{
  "num_hidden_layers": 12,
  "hidden_size": 128,
  "num_attention_heads": 4,
  "num_key_value_heads": 4,
  "head_dim": 32,
  "intermediate_size": 512,
  "vocab_size": 1477,
  "hidden_act": "tanh_gelu",
  "norm": "layernorm",
  "norm_place": "pre",
  "norm_eps": 1e-05,
  "positions": "learned",
  "qk_norm": false,
  "attn_scale": 0.177,
  "bias": "all",
  "tie_word_embeddings": false,
  "parallel_block": false,
  "init": "normal",
  "init_std_qkv": 0.0442,
  "init_std_o": 0.00903,
  "init_std_up": 0.0442,
  "init_std_down": 0.00903,
  "optimizer": "soap_variant",
  "learning_rate": 0.00792,
  "beta1": 0.95,
  "beta2": 0.99,
  "weight_decay": 0.092,
  "lr_head": 0.00737,
  "max_grad_norm": 1.0,
  "warmup_steps": 200,
  "schedule": "wsd",
  "decay_fraction": 0.341,
  "decay_shape": "linear",
  "final_lr_fraction": 0.0,
  "batch_tokens": 32768,
  "max_seq_len": 768,
  "doc_mask": true,
  "z_loss": 1e-05,
  "train_tokens": 104200000,
  "max_steps": 3180,
  "dataset": "wikipedia_en"
}
Each number is 50 + 12 x the weight over its row's rms, rounded and kept within 0 to 99. Layers, rows and columns count from 0. The size before them is the row's rms in percent of the matrix's.

# layer 6 attention query, 128x128, rms 0.279, rows 31, columns 0-127
079:56 32 46 63 52 45 51 40 09 46 70 41 36 37 47 42 44 39 52 51 35 48 63 40 69 52 35 57 42 52 54 49 43 56 56 62 68 53 63 62 50 35 62 53 45 31 39 57 56 29 32 44 47 55 50 50 49 60 61 42 53 60 55 47 51 45 38 51 50 45 41 58 60 29 62 63 47 57 51 39 54 61 56 61 61 51 51 55 77 33 40 75 58 41 51 75 44 36 53 02 60 47 29 50 57 55 50 47 65 47 36 34 54 59 52 60 46 59 25 73 30 40 58 46 42 53 66 42
# layer 6 attention key, 128x128, rms 0.247, rows 31, columns 0-127
092:59 24 64 67 25 57 59 48 27 40 56 39 51 40 55 53 46 44 56 47 57 52 65 41 64 51 42 50 36 67 36 43 50 47 58 44 40 48 52 71 75 43 49 33 53 50 60 56 54 55 35 51 59 52 28 68 58 69 73 41 59 43 54 61 54 50 45 71 48 52 57 41 43 53 42 56 46 55 41 58 17 61 49 50 57 43 51 51 63 53 73 69 58 51 60 73 56 31 47 32 53 24 45 53 60 62 63 69 68 31 38 41 60 55 43 57 53 31 26 44 51 38 60 55 58 40 78 34
# layer 6 attention value, 128x128, rms 0.256, rows 0-26, columns 0-127
080:30 53 44 38 43 51 38 56 48 74 46 31 57 56 64 41 42 42 40 51 50 54 53 49 34 49 39 76 46 61 50 55 25 32 91 36 66 42 55 59 52 31 31 67 69 60 54 59 23 49 54 43 41 41 50 44 59 51 34 64 62 39 62 48 50 56 61 58 55 49 56 34 38 43 36 64 48 40 59 56 72 48 54 53 62 68 60 56 47 35 55 66 47 49 34 75 57 47 42 36 48 53 42 61 61 36 52 31 38 77 65 51 23 49 57 49 59 49 42 50 57 47 64 59 48 35 69 38
079:39 65 62 74 52 43 43 42 73 36 43 62 53 56 56 37 58 53 47 69 48 69 46 47 41 65 61 25 46 52 27 48 64 53 46 42 41 73 49 33 50 50 58 42 26 75 47 43 49 36 63 63 52 60 47 38 60 52 47 66 49 56 37 48 37 54 33 50 56 40 51 53 35 32 49 30 65 47 34 55 59 48 70 59 48 50 66 53 45 73 41 48 54 52 65 37 36 51 45 61 54 46 36 28 42 51 56 79 71 30 32 66 29 49 31 59 40 54 38 43 54 33 56 36 47 41 54 31
080:49 55 65 42 49 49 36 23 22 41 39 52 63 58 61 48 61 43 80 62 67 52 38 66 59 33 70 64 66 47 54 43 48 48 71 37 54 60 56 65 26 35 71 36 58 43 67 43 47 39 51 45 49 30 78 77 61 53 40 63 38 52 62 69 46 31 68 57 38 38 59 58 82 52 44 41 54 48 47 57 43 51 52 42 47 53 45 51 32 37 61 69 35 44 62 47 51 45 41 62 41 43 48 42 50 34 46 45 50 55 46 51 25 37 57 63 58 66 41 46 33 49 55 51 61 50 54 50
077:62 49 38 47 48 39 46 64 58 66 56 26 59 50 59 40 41 56 36 51 78 37 58 55 48 44 49 47 53 52 45 53 49 36 84 47 77 19 50 60 37 58 42 47 66 59 39 47 25 46 54 80 65 55 51 56 50 64 28 50 44 59 49 55 83 58 32 37 46 59 49 34 34 34 60 58 39 44 43 46 47 41 64 61 40 23 33 62 67 47 50 37 59 56 41 33 39 55 41 49 46 48 57 57 59 36 73 46 61 65 60 42 43 58 57 65 54 49 61 47 50 62 38 55 37 36 53 38
087:27 38 44 58 50 47 56 45 41 57 57 48 64 57 68 50 39 40 52 53 76 57 46 57 53 35 56 54 49 51 35 59 66 32 38 29 51 58 15 55 64 38 59 36 64 29 34 50 62 58 65 55 40 41 48 58 48 30 53 77 39 63 62 54 71 45 40 49 53 44 38 76 52 38 40 55 46 63 48 51 60 41 66 25 53 28 71 54 39 60 62 40 34 31 49 34 58 45 63 38 52 32 44 55 39 53 36 53 36 54 39 60 55 62 40 49 42 48 25 37 61 48 60 66 64 62 49 65
084:43 23 27 46 58 61 52 53 41 56 24 82 62 67 65 37 43 40 50 50 69 36 60 36 51 29 61 40 30 42 43 48 47 47 51 28 55 39 41 61 42 54 45 44 39 68 56 47 41 53 51 46 41 48 50 60 49 47 36 39 50 73 55 47 63 42 59 51 45 54 69 66 59 58 43 42 58 52 65 47 33 51 42 53 42 30 49 45 55 55 50 50 27 42 67 44 24 37 27 66 57 44 80 52 49 32 31 55 37 43 57 50 57 53 54 70 31 32 42 36 55 56 48 75 39 44 45 64
080:48 55 45 52 61 54 62 43 59 47 50 47 53 61 33 29 65 40 57 53 76 31 42 35 38 52 49 52 66 38 45 43 86 43 48 46 30 47 39 54 58 48 49 23 59 66 48 35 41 36 52 48 50 47 52 53 63 30 64 54 45 34 65 68 52 53 46 47 33 59 47 37 71 63 54 40 64 43 62 31 60 73 62 57 48 51 61 58 62 60 49 62 64 52 45 51 28 57 43 64 71 61 60 60 49 49 44 42 74 43 32 21 50 47 48 74 41 45 42 68 57 47 38 42 34 52 28 33
082:56 55 40 48 55 46 60 47 69 56 40 53 66 72 72 37 53 46 40 52 59 55 46 55 38 69 41 46 34 51 26 51 41 60 38 42 51 39 41 37 41 71 59 55 48 68 48 42 50 44 39 66 46 50 47 59 61 59 49 34 52 41 69 67 45 39 44 45 82 59 60 60 48 48 66 39 55 51 55 28 58 71 49 46 54 57 49 52 53 61 59 68 39 28 68 55 39 35 53 66 73 61 62 26 29 22 50 63 48 29 39 70 65 39 35 34 41 37 47 51 51 50 60 53 36 72 45 63
086:69 64 73 75 42 50 32 63 46 37 60 51 62 48 52 47 82 53 30 58 67 68 46 58 41 38 57 40 53 70 56 30 41 43 68 62 52 54 73 29 36 28 63 53 46 34 53 67 44 45 61 59 63 42 50 52 37 50 51 54 41 46 47 81 32 50 36 43 53 51 45 47 44 41 32 30 42 30 27 59 48 35 61 39 43 45 58 55 48 55 47 42 63 47 31 37 36 77 53 45 32 46 51 41 36 33 58 50 63 65 37 37 44 61 43 53 48 51 58 59 57 39 41 56 57 61 43 48
074:54 55 70 47 49 49 44 36 57 51 51 10 26 37 39 25 31 31 56 66 53 53 45 58 59 21 58 72 64 67 48 43 45 33 35 45 73 49 57 48 36 44 45 53 71 65 57 57 56 58 34 54 31 53 47 46 49 33 49 37 39 40 50 56 65 43 41 39 48 47 56 41 73 63 70 50 28 51 42 40 43 52 67 40 67 36 59 41 56 46 58 46 54 56 56 65 47 42 53 53 54 55 54 45 25 76 68 59 57 64 44 62 41 61 57 62 30 60 52 44 43 42 49 53 49 68 36 41
088:59 69 40 45 66 70 41 48 42 65 49 46 58 45 41 32 41 69 37 47 53 29 62 38 54 60 28 34 52 39 46 46 63 37 49 44 38 37 45 35 52 57 46 47 52 46 39 69 33 41 45 32 49 47 60 62 31 44 47 57 70 44 70 48 49 54 47 41 57 68 40 24 61 51 66 51 50 45 64 37 31 41 61 48 67 49 26 66 54 64 53 39 62 42 54 40 53 39 60 52 41 43 52 38 38 53 69 75 63 52 62 36 71 55 51 32 59 37 49 49 42 58 56 54 81 31 38 18
082:40 60 59 32 54 74 38 53 47 64 43 46 41 48 52 50 63 44 45 50 56 58 67 47 47 38 43 53 63 52 37 37 43 39 48 78 44 52 55 56 48 81 54 44 44 26 71 41 22 71 60 50 32 68 61 53 42 47 48 40 63 28 68 40 62 54 48 51 54 72 43 39 40 45 37 57 56 44 76 37 28 46 53 56 62 60 57 67 42 48 48 44 34 43 45 44 49 46 52 61 62 27 53 35 44 46 69 45 64 45 66 43 42 38 66 39 63 60 50 65 61 33 36 54 70 72 27 57
080:46 56 43 46 20 39 46 65 50 38 27 33 47 66 46 49 49 52 58 38 57 36 49 56 42 39 53 47 57 62 53 53 27 58 21 41 61 45 35 47 49 40 68 70 43 46 50 42 51 51 57 55 41 59 56 64 64 52 75 36 55 48 56 42 49 66 65 37 53 33 38 59 63 52 60 54 58 76 38 36 43 49 30 45 55 53 32 38 23 45 67 52 56 72 63 60 56 43 72 43 60 66 40 49 48 60 51 29 42 67 51 76 49 44 58 43 52 54 83 48 50 68 32 36 59 57 36 54
079:15 35 70 38 65 26 37 37 47 47 40 55 44 38 41 60 61 46 36 39 32 58 57 58 42 47 62 48 46 48 36 49 63 47 53 69 80 47 43 35 51 44 36 26 47 53 39 35 49 46 59 60 73 76 53 37 44 70 56 48 58 32 51 60 35 64 64 49 55 24 55 44 56 59 58 63 65 41 51 46 37 29 48 60 64 50 49 64 61 37 58 40 49 55 40 49 36 39 76 45 54 46 71 43 60 57 58 36 25 69 53 38 53 56 67 57 57 53 59 59 43 68 55 51 48 45 60 47
078:56 51 38 74 41 53 35 49 39 69 55 37 48 52 47 49 43 45 44 61 44 45 39 33 47 50 52 44 58 45 31 75 25 60 33 66 74 33 40 54 75 65 52 52 50 59 59 55 49 58 43 42 53 41 57 47 44 67 54 33 45 28 59 54 55 37 61 59 58 47 25 65 40 62 43 67 23 36 46 59 58 55 27 44 75 45 54 43 37 57 51 69 70 48 62 62 36 78 41 37 39 38 60 46 47 46 59 72 55 54 68 45 57 48 57 29 65 46 47 50 47 49 22 40 49 41 47 49
083:60 60 49 37 48 39 50 43 69 45 31 37 52 50 42 48 63 45 49 41 41 48 28 42 39 45 70 56 63 33 56 59 66 61 42 48 17 54 55 44 52 56 40 52 50 52 45 38 60 57 55 38 45 49 30 65 55 64 84 31 55 24 55 32 36 79 42 37 64 53 45 52 38 39 52 41 73 51 68 37 55 66 59 36 51 60 36 57 75 71 39 44 51 73 31 37 45 50 66 53 68 72 41 51 57 53 42 56 37 41 47 58 49 57 44 67 52 49 51 44 40 36 51 28 53 65 56 51
084:44 60 41 51 49 36 54 61 44 50 51 53 74 46 56 45 45 36 48 54 39 50 54 50 43 49 52 60 45 44 31 36 48 49 47 37 27 47 45 51 64 56 49 53 38 56 54 52 37 55 26 28 12 58 37 48 30 47 34 45 41 49 67 71 60 69 52 43 53 51 41 51 30 29 57 44 66 41 40 46 38 27 44 52 63 40 46 59 49 71 47 57 62 51 49 41 26 65 45 57 41 51 68 57 62 37 86 59 38 72 61 46 52 56 67 54 51 28 59 63 40 50 16 60 63 39 48 34
079:38 44 49 62 49 61 57 32 37 48 51 60 57 37 35 51 55 50 52 57 60 65 40 40 36 73 38 54 71 31 44 52 44 55 72 53 38 62 27 65 63 53 45 50 56 59 35 45 63 60 64 78 62 42 48 53 59 64 66 49 57 44 34 55 38 39 52 72 52 53 43 50 63 42 33 42 22 44 47 35 51 35 34 48 68 48 63 29 39 44 42 37 55 39 54 47 57 55 50 67 52 79 37 57 51 59 55 36 45 44 37 45 63 38 35 49 82 66 78 40 54 55 61 38 57 32 65 43
073:34 56 52 46 53 44 33 50 50 67 41 51 67 56 60 44 48 54 37 71 49 53 50 39 53 61 21 45 50 47 83 38 60 23 40 52 56 37 60 46 34 37 46 47 58 42 39 45 57 30 55 51 38 53 51 41 40 51 57 48 60 14 72 51 47 55 53 39 50 67 49 38 63 40 47 43 71 43 61 38 27 38 43 67 77 60 53 69 58 41 52 40 52 54 39 51 66 52 55 58 62 58 45 17 53 38 59 66 30 74 40 56 31 57 45 56 47 54 54 65 39 59 37 69 55 45 36 42
089:69 48 48 50 72 58 37 55 49 51 48 50 71 60 60 53 65 61 39 41 52 68 68 67 43 66 50 38 44 48 42 62 42 51 27 42 39 68 58 64 70 49 61 68 61 62 46 58 28 45 61 58 50 53 42 34 29 28 57 40 77 46 61 39 39 69 42 50 60 56 51 40 42 44 25 37 66 38 29 35 45 28 48 46 43 35 49 34 55 53 54 48 65 40 51 41 50 61 63 64 41 52 53 65 44 41 71 60 39 47 43 42 65 49 60 48 57 51 32 61 80 49 58 62 43 38 33 29
079:51 26 46 55 48 44 44 48 33 49 63 38 61 71 42 39 44 37 39 58 64 48 32 46 72 53 51 52 22 57 35 44 69 64 34 38 52 46 47 56 61 69 55 38 43 49 36 48 63 38 68 73 68 34 37 45 34 43 55 56 40 52 52 62 44 39 39 35 52 50 38 35 65 68 55 39 60 53 45 64 57 49 66 41 53 57 27 62 47 44 46 56 53 59 71 34 75 57 26 53 57 57 53 24 54 66 48 42 37 32 43 22 50 51 52 59 42 34 64 55 56 35 71 39 62 59 49 39
085:36 39 61 53 47 29 55 38 41 55 47 77 78 45 34 40 29 53 58 52 44 51 26 49 79 57 56 37 40 35 60 69 39 52 50 52 45 45 40 52 59 50 71 65 54 51 45 50 61 62 62 56 67 47 56 63 63 50 56 60 57 44 51 41 37 45 54 56 51 50 36 41 50 70 67 38 68 60 55 45 53 62 21 64 34 35 50 57 44 29 45 59 46 39 83 37 40 30 21 54 42 55 39 56 53 61 43 62 55 55 41 49 59 48 57 42 33 50 53 39 53 56 44 28 53 79 57 65
082:60 56 57 40 74 38 35 55 42 59 61 42 61 45 62 61 62 47 52 56 39 46 58 56 40 52 35 50 56 37 54 57 44 52 51 52 49 70 60 45 63 53 49 35 48 50 63 58 46 25 55 54 38 62 35 64 37 64 52 55 38 58 34 52 43 56 39 55 54 59 46 44 30 46 52 35 42 46 53 30 67 52 59 53 71 47 78 56 53 79 46 55 55 45 53 60 37 98 69 56 59 65 43 67 49 48 45 44 56 50 29 39 64 56 67 52 52 48 50 70 61 57 22 33 51 13 49 53
080:34 52 72 71 52 46 41 52 49 29 80 42 64 52 53 48 60 47 43 49 85 61 51 58 39 31 59 53 63 46 41 41 50 25 51 43 29 51 48 34 40 42 54 51 43 35 38 58 58 54 68 64 57 53 53 55 46 36 39 64 38 50 46 66 36 41 57 36 35 66 46 70 46 43 40 36 57 38 41 60 42 38 58 56 78 73 56 66 39 73 37 45 45 46 58 53 50 65 59 44 36 64 39 44 40 42 50 24 66 37 44 59 35 57 46 32 51 55 47 36 54 36 59 65 32 67 47 52
085:44 45 50 52 58 41 32 49 47 65 34 58 52 43 25 56 47 64 46 42 42 32 60 58 57 65 75 50 40 54 46 58 44 68 64 59 47 43 65 42 36 58 47 40 57 42 50 55 50 46 35 60 47 41 38 49 60 68 44 46 50 43 39 42 46 64 52 42 49 68 63 29 36 49 50 40 32 31 78 61 49 51 58 46 35 34 61 80 42 23 36 59 35 43 53 56 26 67 63 56 46 46 44 58 69 51 48 50 36 56 37 70 46 74 75 41 38 68 61 51 39 61 25 66 60 40 43 62
090:48 62 54 53 52 51 44 43 67 60 60 66 38 62 33 23 39 51 69 54 56 44 54 54 54 49 46 43 73 19 28 43 55 48 56 52 43 52 61 37 38 72 71 48 73 49 63 38 46 70 54 49 33 43 66 54 55 54 24 55 59 26 71 67 42 53 61 44 43 51 51 35 71 58 65 44 45 51 74 53 49 72 52 38 72 44 37 44 60 64 39 43 41 28 62 60 42 32 68 46 48 65 49 30 30 52 53 51 32 44 57 48 45 54 45 57 39 61 62 51 46 47 44 67 64 46 51 40
077:67 59 38 30 32 42 47 53 56 33 55 39 45 44 49 57 66 38 56 46 34 52 41 42 73 55 62 41 67 51 53 40 50 50 38 41 43 50 74 41 44 49 67 46 44 54 41 67 53 36 57 51 46 47 48 51 44 36 60 75 34 51 64 44 57 33 34 57 40 41 49 30 08 50 56 42 57 44 59 67 43 71 43 60 58 70 66 66 52 43 69 73 61 41 75 60 66 31 54 53 64 35 52 59 43 46 70 40 36 59 57 46 54 51 41 66 37 61 30 55 38 50 30 55 45 59 46 32
# layer 6 attention output (transposed), 128x128, rms 0.224, rows 0-25, columns 0-127
084:69 77 55 48 54 49 53 55 73 61 45 53 44 60 47 64 48 52 55 47 54 54 66 56 48 61 66 34 52 58 53 44 68 50 24 93 50 64 43 55 50 58 60 49 31 42 44 43 60 51 49 58 41 53 59 40 31 55 64 25 54 59 43 54 48 62 52 52 49 49 40 39 72 50 58 34 43 31 42 43 18 36 48 40 42 21 41 47 50 50 50 40 68 54 63 46 53 54 65 64 42 40 70 63 44 57 53 47 53 39 40 54 44 28 38 42 19 60 70 50 48 49 28 55 52 54 25 54
080:63 42 32 27 44 68 54 47 22 57 57 42 56 43 35 63 59 57 61 69 60 34 52 77 46 20 32 54 49 53 50 50 40 38 49 55 32 24 53 66 53 56 64 44 67 45 47 55 39 46 51 47 53 32 48 48 61 54 53 52 51 43 42 57 61 53 60 55 67 58 39 64 76 62 57 43 44 69 53 53 29 48 21 59 51 47 44 49 58 55 50 55 62 36 39 58 55 63 68 40 50 57 23 51 61 39 51 24 49 46 56 12 62 42 61 43 49 57 44 40 66 72 41 48 50 58 49 49
076:49 44 56 43 54 60 61 73 75 49 63 42 31 38 43 40 27 53 40 56 53 35 44 53 51 49 45 35 58 68 69 50 59 43 44 42 31 22 36 41 59 73 45 44 62 63 38 41 34 33 56 52 30 55 24 36 42 44 39 59 39 40 56 44 59 70 50 43 46 67 31 50 31 60 69 42 46 33 56 48 35 47 67 46 38 39 67 52 55 57 45 44 59 57 50 53 70 47 44 34 54 59 58 50 41 64 40 68 48 65 50 64 70 68 47 42 54 69 73 66 60 57 35 69 55 42 41 55
079:42 63 49 71 51 80 29 36 37 66 39 74 54 48 57 33 55 37 59 32 26 66 46 52 54 56 41 52 49 68 65 39 36 59 43 53 58 82 56 46 40 35 55 39 48 34 51 39 72 48 42 33 24 52 39 53 67 60 70 65 38 56 44 28 33 40 63 46 62 45 34 57 53 45 67 71 51 45 58 63 34 61 43 42 43 57 60 58 28 44 48 60 48 39 55 69 65 43 68 41 37 67 56 58 61 65 45 48 43 33 39 43 54 57 49 45 58 53 48 52 52 41 47 52 47 50 29 49
091:74 48 45 50 51 44 53 62 48 34 59 52 24 74 65 54 56 28 50 46 42 43 46 53 57 52 39 38 46 37 46 35 50 57 49 50 35 37 80 31 44 63 59 49 36 72 50 32 41 45 52 33 60 63 71 62 43 77 62 54 54 50 61 51 43 63 56 59 65 59 61 29 37 50 27 40 55 31 64 46 32 38 38 65 50 61 53 49 53 62 54 46 72 50 56 60 48 39 38 50 40 62 55 44 79 67 55 32 63 42 53 43 51 55 41 41 55 42 64 52 24 64 57 32 42 32 58 61
081:62 64 55 44 38 61 56 58 54 50 60 36 56 60 49 38 70 32 50 46 33 53 42 38 56 50 44 50 57 49 76 43 53 49 43 61 46 55 43 35 51 52 53 49 58 50 44 26 54 49 38 46 62 51 37 64 58 36 47 60 56 28 56 57 47 52 24 44 30 75 42 49 26 32 59 71 46 36 36 55 43 38 91 41 50 61 50 64 43 45 64 53 49 54 39 48 70 47 58 37 42 48 40 40 62 58 66 15 37 30 54 45 38 54 59 47 50 55 62 64 67 66 66 30 60 61 69 66
085:52 38 68 55 66 38 19 49 26 69 44 45 55 32 52 47 44 47 51 55 42 56 53 53 65 67 45 62 43 56 51 36 41 41 60 47 60 50 43 45 44 63 41 68 39 39 49 56 38 57 75 42 33 54 41 51 50 69 26 61 31 55 45 54 63 48 43 46 64 33 54 72 33 67 56 35 63 65 41 61 51 37 48 37 45 57 33 33 61 52 54 27 47 53 59 43 66 44 61 50 45 69 21 43 55 65 78 50 23 57 56 67 48 55 44 65 41 63 39 43 39 60 61 48 69 50 58 40
084:66 33 39 41 52 59 51 58 44 72 46 44 38 56 22 75 65 49 71 52 49 50 35 62 62 51 69 59 65 58 70 55 41 33 32 41 48 50 63 51 43 37 38 46 43 60 54 71 77 40 54 37 55 42 45 29 40 22 19 55 57 52 40 45 45 60 78 54 36 49 54 31 47 32 35 52 58 53 41 63 37 58 55 65 70 72 66 41 43 49 46 42 46 63 54 40 45 54 55 54 40 49 38 59 42 60 50 42 45 61 60 21 45 56 52 46 48 53 69 52 38 41 60 50 67 38 49 44
084:30 48 27 31 55 60 45 52 30 70 53 37 27 37 65 57 18 37 61 56 50 44 56 60 44 58 39 52 38 41 66 63 44 62 42 47 41 46 59 72 44 67 40 53 37 55 48 26 51 58 43 47 54 45 42 50 62 55 56 36 71 59 46 27 73 37 45 44 54 45 45 70 35 69 68 66 78 61 51 38 46 61 50 53 68 50 55 52 48 27 39 69 40 52 57 55 70 33 46 51 68 68 38 51 66 51 45 66 48 37 68 68 40 43 51 49 39 42 40 51 45 43 49 56 36 52 51 55
075:46 54 52 64 57 39 47 49 55 60 63 76 55 63 64 55 49 72 50 34 30 44 52 46 52 57 48 31 28 51 51 44 63 38 58 43 25 42 30 57 51 40 39 48 42 26 40 52 36 38 70 67 57 41 42 42 59 61 37 44 44 61 76 46 64 63 77 57 37 40 52 57 44 58 49 55 57 53 38 70 51 50 41 46 18 62 39 54 47 53 36 52 51 63 53 41 71 44 48 73 58 56 55 47 75 41 33 49 52 60 57 51 73 26 29 30 65 51 67 48 40 41 46 53 43 32 52 46
081:32 50 53 41 45 31 54 63 50 44 41 74 41 47 39 64 57 35 42 54 49 64 45 59 73 33 51 80 54 55 52 42 55 36 66 46 55 63 68 51 72 48 61 48 43 44 44 19 62 45 43 49 50 68 49 46 73 58 67 33 43 54 37 49 59 47 41 54 36 42 55 64 33 62 41 53 43 48 49 63 42 85 43 45 28 47 73 36 43 44 40 48 49 58 32 72 25 55 22 45 48 49 37 63 48 42 41 46 58 35 51 71 53 44 46 70 36 55 55 35 60 45 43 63 53 59 44 57
082:61 56 48 50 43 30 42 55 51 47 54 59 47 46 55 50 44 81 51 59 59 45 40 43 51 61 74 64 42 45 61 76 51 47 42 32 47 50 53 52 50 39 11 51 33 75 37 32 64 47 25 53 49 55 62 48 69 49 51 39 45 57 49 81 57 66 46 58 45 34 61 34 38 59 48 34 31 39 34 75 58 60 54 38 36 30 40 38 53 38 42 63 65 65 50 56 47 43 49 28 58 47 58 46 48 47 40 62 56 45 39 42 61 60 50 62 26 48 47 46 56 62 62 55 51 41 83 52
078:54 47 61 55 63 62 49 58 53 66 58 52 48 39 48 36 46 66 42 53 27 55 51 42 47 56 47 39 42 40 49 39 74 54 57 61 38 46 86 55 33 57 48 42 59 38 57 52 65 53 45 38 45 56 26 52 36 52 34 42 59 49 61 70 58 49 39 68 48 63 53 33 69 38 54 48 42 31 55 62 58 53 57 69 53 54 64 71 74 50 49 58 49 22 51 39 34 51 17 44 44 54 56 29 23 45 45 63 52 38 53 37 70 63 39 61 46 28 58 61 38 26 47 66 42 56 56 47
080:79 52 40 68 28 56 55 46 49 73 60 56 38 47 54 28 39 58 57 47 60 44 52 48 40 47 45 36 56 63 47 31 41 47 39 53 25 48 56 57 64 49 55 62 34 38 55 62 59 61 48 46 30 48 57 36 53 56 56 58 49 66 55 41 57 50 37 49 69 83 39 60 49 70 37 54 32 59 56 64 62 87 52 43 36 41 39 58 46 65 48 56 54 52 50 29 75 54 49 37 30 43 17 59 48 47 51 44 68 29 45 63 30 46 49 50 59 36 47 52 39 43 57 47 44 65 35 50
075:50 51 55 39 61 59 71 36 49 38 51 55 30 53 35 55 38 52 45 45 63 74 58 57 39 59 58 41 43 45 67 46 55 56 78 28 28 52 40 48 40 58 48 42 44 42 54 45 41 41 49 58 70 47 70 51 53 46 45 60 45 79 35 38 33 73 33 77 45 52 64 37 61 42 60 37 44 58 23 20 51 70 67 55 41 59 61 42 68 49 67 49 47 46 47 32 59 26 57 45 56 65 54 58 62 51 48 35 52 61 42 71 60 42 53 60 42 34 50 33 45 31 61 52 46 47 50 60
080:50 28 57 75 53 32 45 49 30 36 84 62 44 55 44 41 53 42 53 69 42 30 73 55 63 59 43 62 38 53 46 51 46 49 63 46 44 53 43 54 49 55 54 47 55 68 37 67 46 58 39 64 53 54 47 19 47 57 41 57 47 81 45 59 63 44 36 35 54 50 48 66 62 53 51 37 49 59 24 45 47 36 39 62 70 58 66 51 41 67 63 50 51 27 62 55 49 37 40 51 61 46 38 57 30 55 56 42 65 56 57 22 39 53 63 32 26 66 34 59 49 49 47 56 54 38 61 40
080:76 57 56 50 56 61 46 39 50 61 51 52 41 44 40 52 66 36 44 56 57 40 41 58 53 51 60 35 64 48 93 54 50 56 69 54 52 43 50 47 41 54 51 31 63 51 52 47 42 45 52 64 63 73 50 57 67 59 55 40 55 57 47 31 43 31 29 45 39 35 62 53 49 52 55 59 23 49 63 59 50 63 36 74 30 63 66 44 48 45 48 41 38 47 32 69 58 21 77 51 52 43 31 22 46 54 24 48 73 29 37 62 49 46 42 58 36 40 52 51 58 60 50 48 40 58 51 54
080:50 30 62 51 40 33 47 42 55 47 33 37 40 55 52 59 51 56 53 52 50 64 75 64 43 27 68 37 48 63 35 44 35 47 44 53 57 38 53 37 51 54 76 58 42 49 55 42 63 15 44 41 53 55 36 62 48 50 53 73 43 51 36 53 29 57 48 67 74 60 43 50 52 54 72 50 52 63 58 56 48 62 38 48 43 51 31 70 55 48 45 54 43 55 53 50 56 50 38 26 29 43 50 46 44 63 50 46 50 56 36 87 46 44 58 35 39 43 16 84 44 50 57 65 50 59 51 48
079:50 65 49 60 52 38 62 57 55 59 46 48 17 36 35 53 49 57 50 26 49 41 57 65 43 46 39 49 64 36 51 64 36 42 44 58 34 61 46 43 51 44 58 50 24 59 58 62 25 67 52 49 50 32 40 48 53 56 58 50 38 80 41 50 53 33 70 37 50 52 43 47 48 57 47 62 37 51 58 51 64 42 59 46 29 49 44 35 60 39 34 58 47 37 77 53 28 43 39 46 38 45 64 58 29 64 39 60 69 37 62 34 53 37 64 69 30 73 66 68 58 51 72 44 52 65 55 53
089:38 65 29 43 33 42 57 51 54 50 59 46 40 43 24 60 52 29 62 62 52 45 32 48 44 18 60 64 38 47 44 54 38 39 47 67 79 45 71 40 43 57 42 49 48 38 36 59 61 49 18 48 32 50 75 68 33 71 44 58 41 58 33 65 56 34 44 62 50 32 57 46 63 50 61 55 38 60 54 51 51 62 57 43 51 74 37 63 52 53 44 47 39 58 55 57 53 57 39 46 87 49 42 48 65 63 44 45 55 42 65 56 47 52 47 37 39 50 62 37 37 39 56 47 55 53 65 69
076:35 60 44 31 49 60 56 61 46 57 51 59 64 58 48 50 42 43 48 45 29 50 51 42 35 53 35 62 75 52 50 30 39 52 34 38 31 48 60 44 36 48 60 61 49 61 60 67 44 45 42 49 39 60 64 64 31 51 39 77 59 50 59 29 60 61 68 45 57 45 61 81 47 45 34 51 31 44 33 53 46 59 61 66 51 32 72 70 46 48 56 40 48 46 34 67 28 29 62 59 52 34 44 63 36 51 80 47 60 51 41 74 49 46 50 46 53 43 33 55 42 57 42 47 33 32 69 60
076:67 36 42 39 52 81 39 61 54 41 38 54 47 48 58 60 60 33 51 57 29 56 64 54 38 57 51 56 61 67 41 55 44 72 58 32 53 49 44 56 37 55 67 45 43 52 53 40 43 36 32 44 50 43 36 50 45 32 30 59 43 62 48 71 61 49 41 46 61 56 69 49 56 73 32 63 33 56 51 55 57 38 86 48 59 83 49 34 51 62 65 32 56 49 25 54 48 67 54 17 37 50 61 54 28 48 48 51 45 52 44 59 54 33 51 53 66 51 43 64 38 39 52 55 32 41 53 55
075:42 45 66 71 34 64 36 27 51 42 54 42 41 41 57 54 39 46 35 58 71 51 54 65 58 36 61 66 71 53 40 63 52 65 52 50 52 14 35 46 49 43 64 54 50 27 48 47 30 48 49 38 69 45 76 53 48 51 71 66 38 57 39 66 41 44 51 33 54 30 51 60 61 37 62 46 63 41 50 64 23 82 46 52 51 60 49 52 50 30 47 42 42 31 57 41 53 36 37 53 48 35 40 50 77 54 60 64 53 52 47 51 57 40 62 51 48 53 56 38 40 40 63 51 58 60 73 40
090:64 51 33 33 56 50 50 46 37 53 27 21 33 48 63 58 53 59 67 52 38 47 44 51 57 72 48 44 54 64 43 40 65 56 45 44 57 41 47 53 47 48 53 58 69 62 63 42 42 44 43 59 44 33 40 37 63 77 64 35 54 47 64 48 71 61 72 62 57 31 36 59 37 40 55 44 30 50 72 51 65 58 42 54 50 17 51 41 58 45 80 60 47 44 53 50 34 34 48 55 53 21 36 41 55 60 41 55 58 61 38 29 52 74 49 53 32 45 46 64 47 46 53 45 72 32 50 51
073:40 48 40 55 40 67 42 65 59 39 50 48 44 53 60 33 48 58 53 57 64 66 59 51 43 53 19 39 50 50 75 56 46 47 49 67 67 45 42 54 47 41 39 55 49 60 55 45 25 67 46 30 49 70 61 50 47 38 50 29 30 61 67 76 56 26 39 56 48 39 44 60 63 42 64 59 74 54 36 47 56 65 52 49 57 52 47 41 53 61 59 45 74 51 72 39 53 40 40 15 37 64 38 57 43 42 27 54 62 57 50 40 33 37 65 44 69 45 44 52 56 22 51 57 52 51 69 54
093:56 30 61 41 58 50 57 56 41 49 27 57 49 41 69 54 47 40 39 35 50 61 61 49 64 44 49 57 37 61 62 57 44 21 34 55 56 49 49 62 56 19 57 36 54 46 44 56 61 49 41 40 65 37 28 36 41 53 66 47 38 43 48 47 68 46 40 61 48 45 57 73 37 61 37 48 46 53 28 37 53 43 58 53 41 60 73 54 49 39 56 59 78 61 37 46 70 56 18 35 54 50 56 57 70 50 38 55 73 45 22 73 51 49 50 68 61 52 43 44 37 65 62 32 41 63 38 59